From a checkpoint of a small transformer trained on Wikipedia.
Training: 92M tokens, 5983 steps.
Each number is 128 + 32 x the weight over the matrix's rms, rounded and kept within 0 to 255. Layers, rows and columns count from 0. Numbers have three digits each.

# up: layer 5 MLP up, 512x128, rms 0.138, rows 15-61, columns 64-127
# down: layer 5 MLP down (transposed), 512x128, rms 0.125, rows 15-60, columns 64-127
up15:184158102140139155126183114127132139084163129135103092127153114076115152164147148145121128133040105162204154155141153143152088179079120170122145061090162121028107148123132142088111115135174162
down15:138164085141131113147208105169133159138136099069151098108114143132129135097173155133083123104126148131116168118179163096238099161099163087139099134065086097133137129173198084151088157111130140
up16:148154160139117147084161111148153145146118097157139133189137117121084153098134139180107160125111123164103104143108127091136118182223110136158098119133177150100153130189130132186091152095105063
down16:128133171130154092098139106121105105179126118113160195140099186129164175080141151183143133121175150115052141082119083132125089106086218121135138147108101111167156127127113080159129168159147137
up17:171145150059122126142124095142108102099123086135146122148122153092181145141168125103134141134089126113108128100129093109101129196110090226093130112043120112085066173108128138121095111112183141
down17:176103138085128086100067093148058157082120144182149128126112164093190127159122091144099176114153141140150193123136076112190045109125176119073122084153132144118154174104094082100197126123146163
up18:138075130132143100066158101142178125165159122116161126184096146121141121127143120145155142099118146137145112164162078168129146105197116169166049128089108130126109118121146132132132119114175119
down18:135089132140160157137136109135155100139121061112135102108198100158102116073141126130107131106144113118105135158104139101128126160112148096090121160088133123145149071136147134141109170128155100
up19:131114100131112152087096082120157150142136131121082166134135135135094117129171175147118167115114124114140124112163136127097099114170144094162108106102109188115157156131184192156092136135097107
down19:130154094117118082113088166149126154105122217148084148125118170112132149119116146111166107128174125129115097121140139120135184132125129112104179145100146156147133098136097123137085158140121128
up20:153126188157074128138140093136121097104119061110127128098102105147149137161143105170104112127160191112122106125161056098124109123097141127102121108117167089140084160174168109140080166163069173
down20:103136140139090063094110096151106085125113064183139085162156148069153103146137100169174198119125088073133123108147119121168163067103172137150095153125101151117123108089099136098128143146111108
up21:151115122110088143102185078103104132112146100142120116161116165090194169104171109141180143103113145131125135138106060130098148123144139178166128131101126111106100166189139101101143173116132064
down21:107093106162134103147135067076129026160146142143073149111149171102129169128108128118146098168130151129096184063168096120174086101100151161075126144099101092104088109132150109127144137165112125
up22:139142115095098135144077065129100174124123101088128145106167122134119121117108118108123128156116137138111126153108107119143159079200172137116102108134171146043138228141135158085073213166110079
down22:132125135129204126181128162146104044148102123094146115122160134128149092066140199136085100139159068188112125126093078114142123108166071121183144157089103113077101087128144183206112187095200121
up23:148086095118122132146140062131132195099179135115115149095140152143180154112136074132122110161132143092138111101133095128142108130086166114208125108117137153155124112185151182109115102204166109
down23:041127151158137156111116127115120137172161143081107062064118147153134133171132168150123092152172135155143109202119155153139079130198135102047146081119092104092164129092131114154131121072149131
up24:125107172169162123152127142082074108118165144126110125173160068140122111100162163161104111132119124123175131121130125132117153170135100094157101170116115146073110115148164126099116109117146113
down24:116108145155070147151140129113118113163059063098102147138158117117147085080143109149105175134103171101135148092108107127147068136097135148147085118120166179129109162122108152149176152143154185
up25:126113134079073146169065098136104134145118119220147167148134172112184154096119102147171140134098192133096132171147045215127141131126133085132049157152142157132161110213145163113094174160130157
down25:066184086198056086088169092134105150140130094126146133126149110147127089119081139113163111135119201111111118108159139150122151111148115099157072189103123098145121062116106135063098131163120101
up26:142135124126114142128120137147148192089119114156068168145107087092153135121086148132139140130116129153052122177133095191121088130116121149108053156120158160138094126150152149099173125140154141
down26:069134111145144064181159151099176184100082135165137127139159153103117060148121140115165163091147095127132099080150125140124183155183152106170147113170118138118114133182154125136094091115075092
up27:141130118120106138077158164099129170138075078086114117114118130101114166071111155181091146091141120112127091182143145144084100207179052091105157141163125162052125163128130170167073192224118158
down27:106128154113149088148140206138093187166163122173143097098072148085121119144113135123109076110099149160100176111151198137155134175081147182133158129136186184054106147135129126172153163166119145
up28:156170153132084192113102140095178090107091111131081131085146093183171172115143149132158114150134101084152072128177059118107124143116122104112090106120128169094160093113120159149133122165105158
down28:098076173102159147085092130106135142110142057135099146111121137119188169092130118111094178131135171120081200096128129112117113118106181179175121103113128123102149119102152105133137094133112134
up29:144153145135117122124121140111102145177177102122136148161072068101139124100147159159211135107122147085117145135192105103086133188127126107229106140119133083127119107136138160121153108151133148
down29:087134152143109143137133118159140067166145087094129171095099091105180068099147152149150170083158115122096155097101140117105120096112175122062081119125118095135135125114131082113094149119115097
up30:186159108120121174166149150150128106159104070173086107108175104161121132150154104161112156130140097065154157178095051118100098153163144131171122095104115145116151138148160159088104196098218080
down30:081122135149151128122106202121130074122079153140094097145146111117182018138127120113090135110115110131158140165128144116092078161157138119121133144163123130115133132138121127138169124045120148
up31:153130169114116129149090102105134063083111096141120097168114122170100159102156098115193135135131145076093160177127129122110196195096088072115104129068127161125140154127136104124122164118108120
down31:061151158102187091171108050122171126123101121140159137126135098163103074105163130133075086152173053055084090146111166119105131080182080133175171094080161115103090124129185087166140150130146129
up32:165107055131084118092146119132162145169149142105097112152170180132091136126167114087116155126120165123117186164093137112150161195149131168168110128152150114063135161137202140126103117156165109
down32:115118152151129178083119162108138090116118175149091151132120111109051131085138156067103171104150112108113087084105169134255151138134115119110102131139077096098127149170158092166150097138098105
up33:122116080161100091168117078125115095112101133088120139151168129185128157101091155128146117110106128136146128201130165141117135127119093092137097120109126227110094106113096106145088125160149182
down33:150080154171134098096127105144156093149146154101141126085148117139104167198118131148168133127157100155084142101163098117134114117099123103122056162148172118070133128130097054099152153158105104
up34:122151094066154122147135088118180173146116116159053191159120155124156164143155106115143172132100152102115152108142162196139153096201103125086128077116131136158139139108177116124025111175112145
down34:163188166149122115084083153156175126125111084108113099174132122097164150083143092141120084185090097163095146113194172175138138094120180205109148117133215147175136125123092146099125111151065126
up35:123133095129142140126106162075136110105154106172106147129082135162144092129137150133125131084153147101164105135119134098073129171156127132163127167139158144155136123206117110118145144121175124
down35:106166139183146139145147149124098097154101131129132097100199098104139062123106129154084132128073104110115174130146119111111113144094168140142103129130128107118109116126159148107150116137156141
up36:139188104168167123085167107126144157124139134144117146107171107120178169134136130148138133140110182111103128140121147121122086093179160125129081122065112132111077184144180173121079129139143146
down36:114117117144162067157136144150117158108135070170165161138193197101094107187163134112167111168161156162142135114146126149172120117085160150175145131107117168078087126117130094104191124144157116
up37:139183145143104152076200112132097085112160127159159148068091096076150180109130088133083148128090151160125147152094114106120127126153121126069106142098172166139133112157146148163120156093142177
down37:136127141122160153140178172179136135125124106155109127082170111135084171163096138134113084105135145097155191174169108147122150184115160092144093140135128159155129146133111146118175180134121128
up38:162122165085087104113124139150148161175160110145130119147122104151141171132134171162207120078099228116136140127065080124104176117199116123166083097080142144155049129094175178132181165144169110
down38:169092175151157124069170133116120151118178163143115131114108125171113139109128086185162132162088169126106132096096146158121128156118184141086168180184137093123149090070126173098092091161087089
up39:127133139115151151108152075092175169187105114121143126186142028073117160167137095174140193167053177161211095125124141102105148089131128085160087096132136199121126119117134205135145175188153137
down39:066134122121129103055157123096191167136080098147148187170070081098157065147128128147110095091114148105062108061085136137130066125118112149103094126100052058145138133105148093096181195098147091
up40:193136124115113139120093113120112141127127116106072163128132133166117134152170099147166178157134103067110132118100134156126187113146151160155102104085127118101130168132155135130124111118193137
down40:120100123155200181127095126156126114127103091103146094102165134144113131090176147166149145138165130137172152167115101140076077147166080138218118146168163134131160153080098155157138112068134134
up41:135106093150130186163099114099107177130170129147069111143196084142118138141122105110118124113114129164114156120148156174113153070115069096107126186160111150126063178118181185155165137079161129
down41:157143090155131128135099149168045146087098134112133096109083180120161123176109138134110127155084121127137119113163155132097157179125166123033150096158171134088206159174069103131203108110097154
up42:185144109146161122109108117130148130142125126112146089145097125120155131058129202117176111092148121135201126167150125113072124155157088076119161139102125177104175149133151159102126161159088125
down42:097153134119189155145122157162126116149102133140159061117185107088128126107112238114151157187118090139149127139104106138082145128107106105139098140131099133105123151156119151149151138120130124
up43:111143069122107142106130116093104111146200091129101148088144146082092154157166134168120153149109122103127129120151108099109127163109143160151159113130145151094114129232150085122117145153172104
down43:121131131148135099225175120176109111110138151103146121135140135117095122107129099176165101091127130118095143148131127152164163165133136125122136145084142123121143148141137165105173112132080157
up44:166147125175140118120110133060203128135093095185140194101073041110148138106160148131132118160158128115124101146138125211116133137106077171090110103148146088111133156109130085148106121131126172
down44:098204158137107099163148102140086170108102092109128134125152102128097068137123112100134150166110123098085154142140169188098152102150188126120090073129160114133124108123106150103168115190099159
up45:160102121154103170114131138158113134164166065141129132152143152125153152144099137123151157119107107170163115133104108089089137086144076142119139136085150131176106115152216139101115103129101149
down45:144135152162102177157090105107153139134158130071127144144122150112148142126146114132047152193171183131128129095161132142085139112143153112155116145130207107153094142112107154111107110093132107
up46:208140097128059148108054114160118106134158125078118139181059137115117164155130155173113160104098131113143143135105128148129111130144133141137118095086166113135049132129136141123115174118133088
down46:159074130094068185121141100139123106109117145171155121137141155104136203144070169111128160115119200066135110114100123088158073084128120125107096077168076148113160104101126119107120190119134149
up47:144117175159076158125109109087157113159137081122086076151178104104096108113157136139126162121128142127109107146046093191122169138120180088120134119095149119120123176082166159116153231195127101
down47:137108151074128128111137170061073141127165112074077127113100141111123102136124112117129059134100084142120126169170172110106106083186134127099120159140195131103159135142111172146088206104129160
up48:110142196138095154170033132117166107113126107163183072180146082115112133128148117169146125144130135108137131162198091130109086181164126164131053164123164135166104156144134135146126126147119132
down48:106180120150161068192128093159107126075109186136132117148102196120127103102147180176126172126104130181139148173157128121111106126136115157134139145138173051108111148109121091116118056115128129
up49:111102119162123131107110107083096150101152114153092172168137120123124113156159135182107141066088119110149102169119113159056110134155120094125125178148122142143105141178117128095101125111168060
down49:100112129149150124100098114134091095137129134103116153119162118121099088167101089129109124075145074112144138162098094182067146141112135117190114129124130129140100121102124126130178102133133101
up50:168118107103105138143086090124142082101141080171145098157106110100113175092180114094094170133153130131132118182148120164071112100138106146110100090114178137132125139152174130153082135106207116
down50:101049110123128097107092103137158114119164129113124153151133129171129155064121094140117118110086076124148116086102163156118118122086146089137110130109129132118161092120137154096091143169116110
up51:153096158157073114069079147081101204118127095152125157192124119133170148111163120129127128134141179129111146101125070123138149100102122126112091139130099129149077141126078206186118096166141153
down51:168134097106108142126144187105074119157151067149137108071126064084114135181066072097186117076130128109128161087143124084122081181125161145107181153148138161106144170118029134118094153127081160
up52:177184109091113210112112094098103154154082118111057156148164104148134169149170113125124142127090159096138082156082085099152096153103135123117080144104154148109133095117154172126116168130147097
down52:128120090045186113153128112079108106155127157072121132120132138129087080126086198122074129130099123135126100096177134141169140133115160179052167154094149132115132108169168187158062101132105052
up53:182126182086113158114151095123156168156131139197119070165109161098148146115121085153127165153072095104143031105156118152074107164162129079188140113131141155119175107065106113135125135162124123
down53:081135130115130153095155168078123087112101133140149107132135114159101130142119150093098094153162131099153119099175079132149107106029052102163116152095150143090143081149106142152154182073148129
up54:205143175129145144069166133067147117150094105096128096095147089145148114116159151179133147130142136106171089121099136163096088126156088137101123158122212152094079150150169113145127133103154146
down54:157117109081109098109174141102154129057137120087090099110115103169116102130154136149106111145115119071130145125158192096182061097180195145140126157166146115115173067101124123087153104135110134
up55:151138148047126151161214106151125108147085126138136119139113122179170125145160083166093149138136152161139116158086140177096152114122079093125145106072106174108136186092165120147144176194130138
down55:148120120119133154152140151153141098104087110110117088174109119095132143184111112121086149107094084094139079117154112103148177080144107115120095146147130100158113150125126137102071153121100165
up56:207137177131056136139150103144128131123129085119135129103171140189124179140115116136168125126146084149158093166094154207127138130163119132162038101115146129075127100100138121122059166213166158
down56:127070121163133105153150143162103131124148076166140120157164119151134141089125162125185140150198151087049135168166094127105161157097160124121137124125161142111115119155098043099141114106140155
up57:197128165091132151147084078135099147166192122147115086117148151129133163130145144107134129138109096082097061122089129135120148120147153111102074169147089093088131110096187182086063133143171123
down57:142071122145171135149091175098209078186141124102176100073137160134103161138137193120103129153140177183153136169111148051063141093111125190099127152080099138102138168087144120185124151085129079
up58:130163156102139131144114110094127189101146132136083111122156133113120121099195123163077151069158101147159116137107083133101134118139143088172078175083109140127065112161133079083105105134118102
down58:135110153120138096150130087087096125156148156132134118104139138073086138084135135092076134171129142093139141110140130133069114122139127085136094125181086112158141094141129159102129080099128113
up59:152233159093163126130105125153153109086144069121111183173124141134158145132164090094126163114134133163169211185063137159102150194123104161114107135125134145118141141116107165089110120176079119
down59:159119167130142146126153129102081202104119105166124151167099149137098111118183136103144062165141118105179103129082121119060202135139132141142155154139141172141040135140133124126141066114092190
up60:152159123157147185101072149080161076146191159110136099119133122092119126153183147089152106051160128143118134170177095110131126185152078107136125106144210124116069130174100126100111164178164108
down60:045133076167128106142085127102144086105120145121172126136137092118125081106136096140131110110110118082106091158121165096127093100124079105091087133186124122117141091177108118155196093110192111
up61:145068103125125157155140151119097144202116111162127116116118086150165167082100107151097104116121122112112048115156112113112139097149118141117082170118058177081108168115166125062144146152129111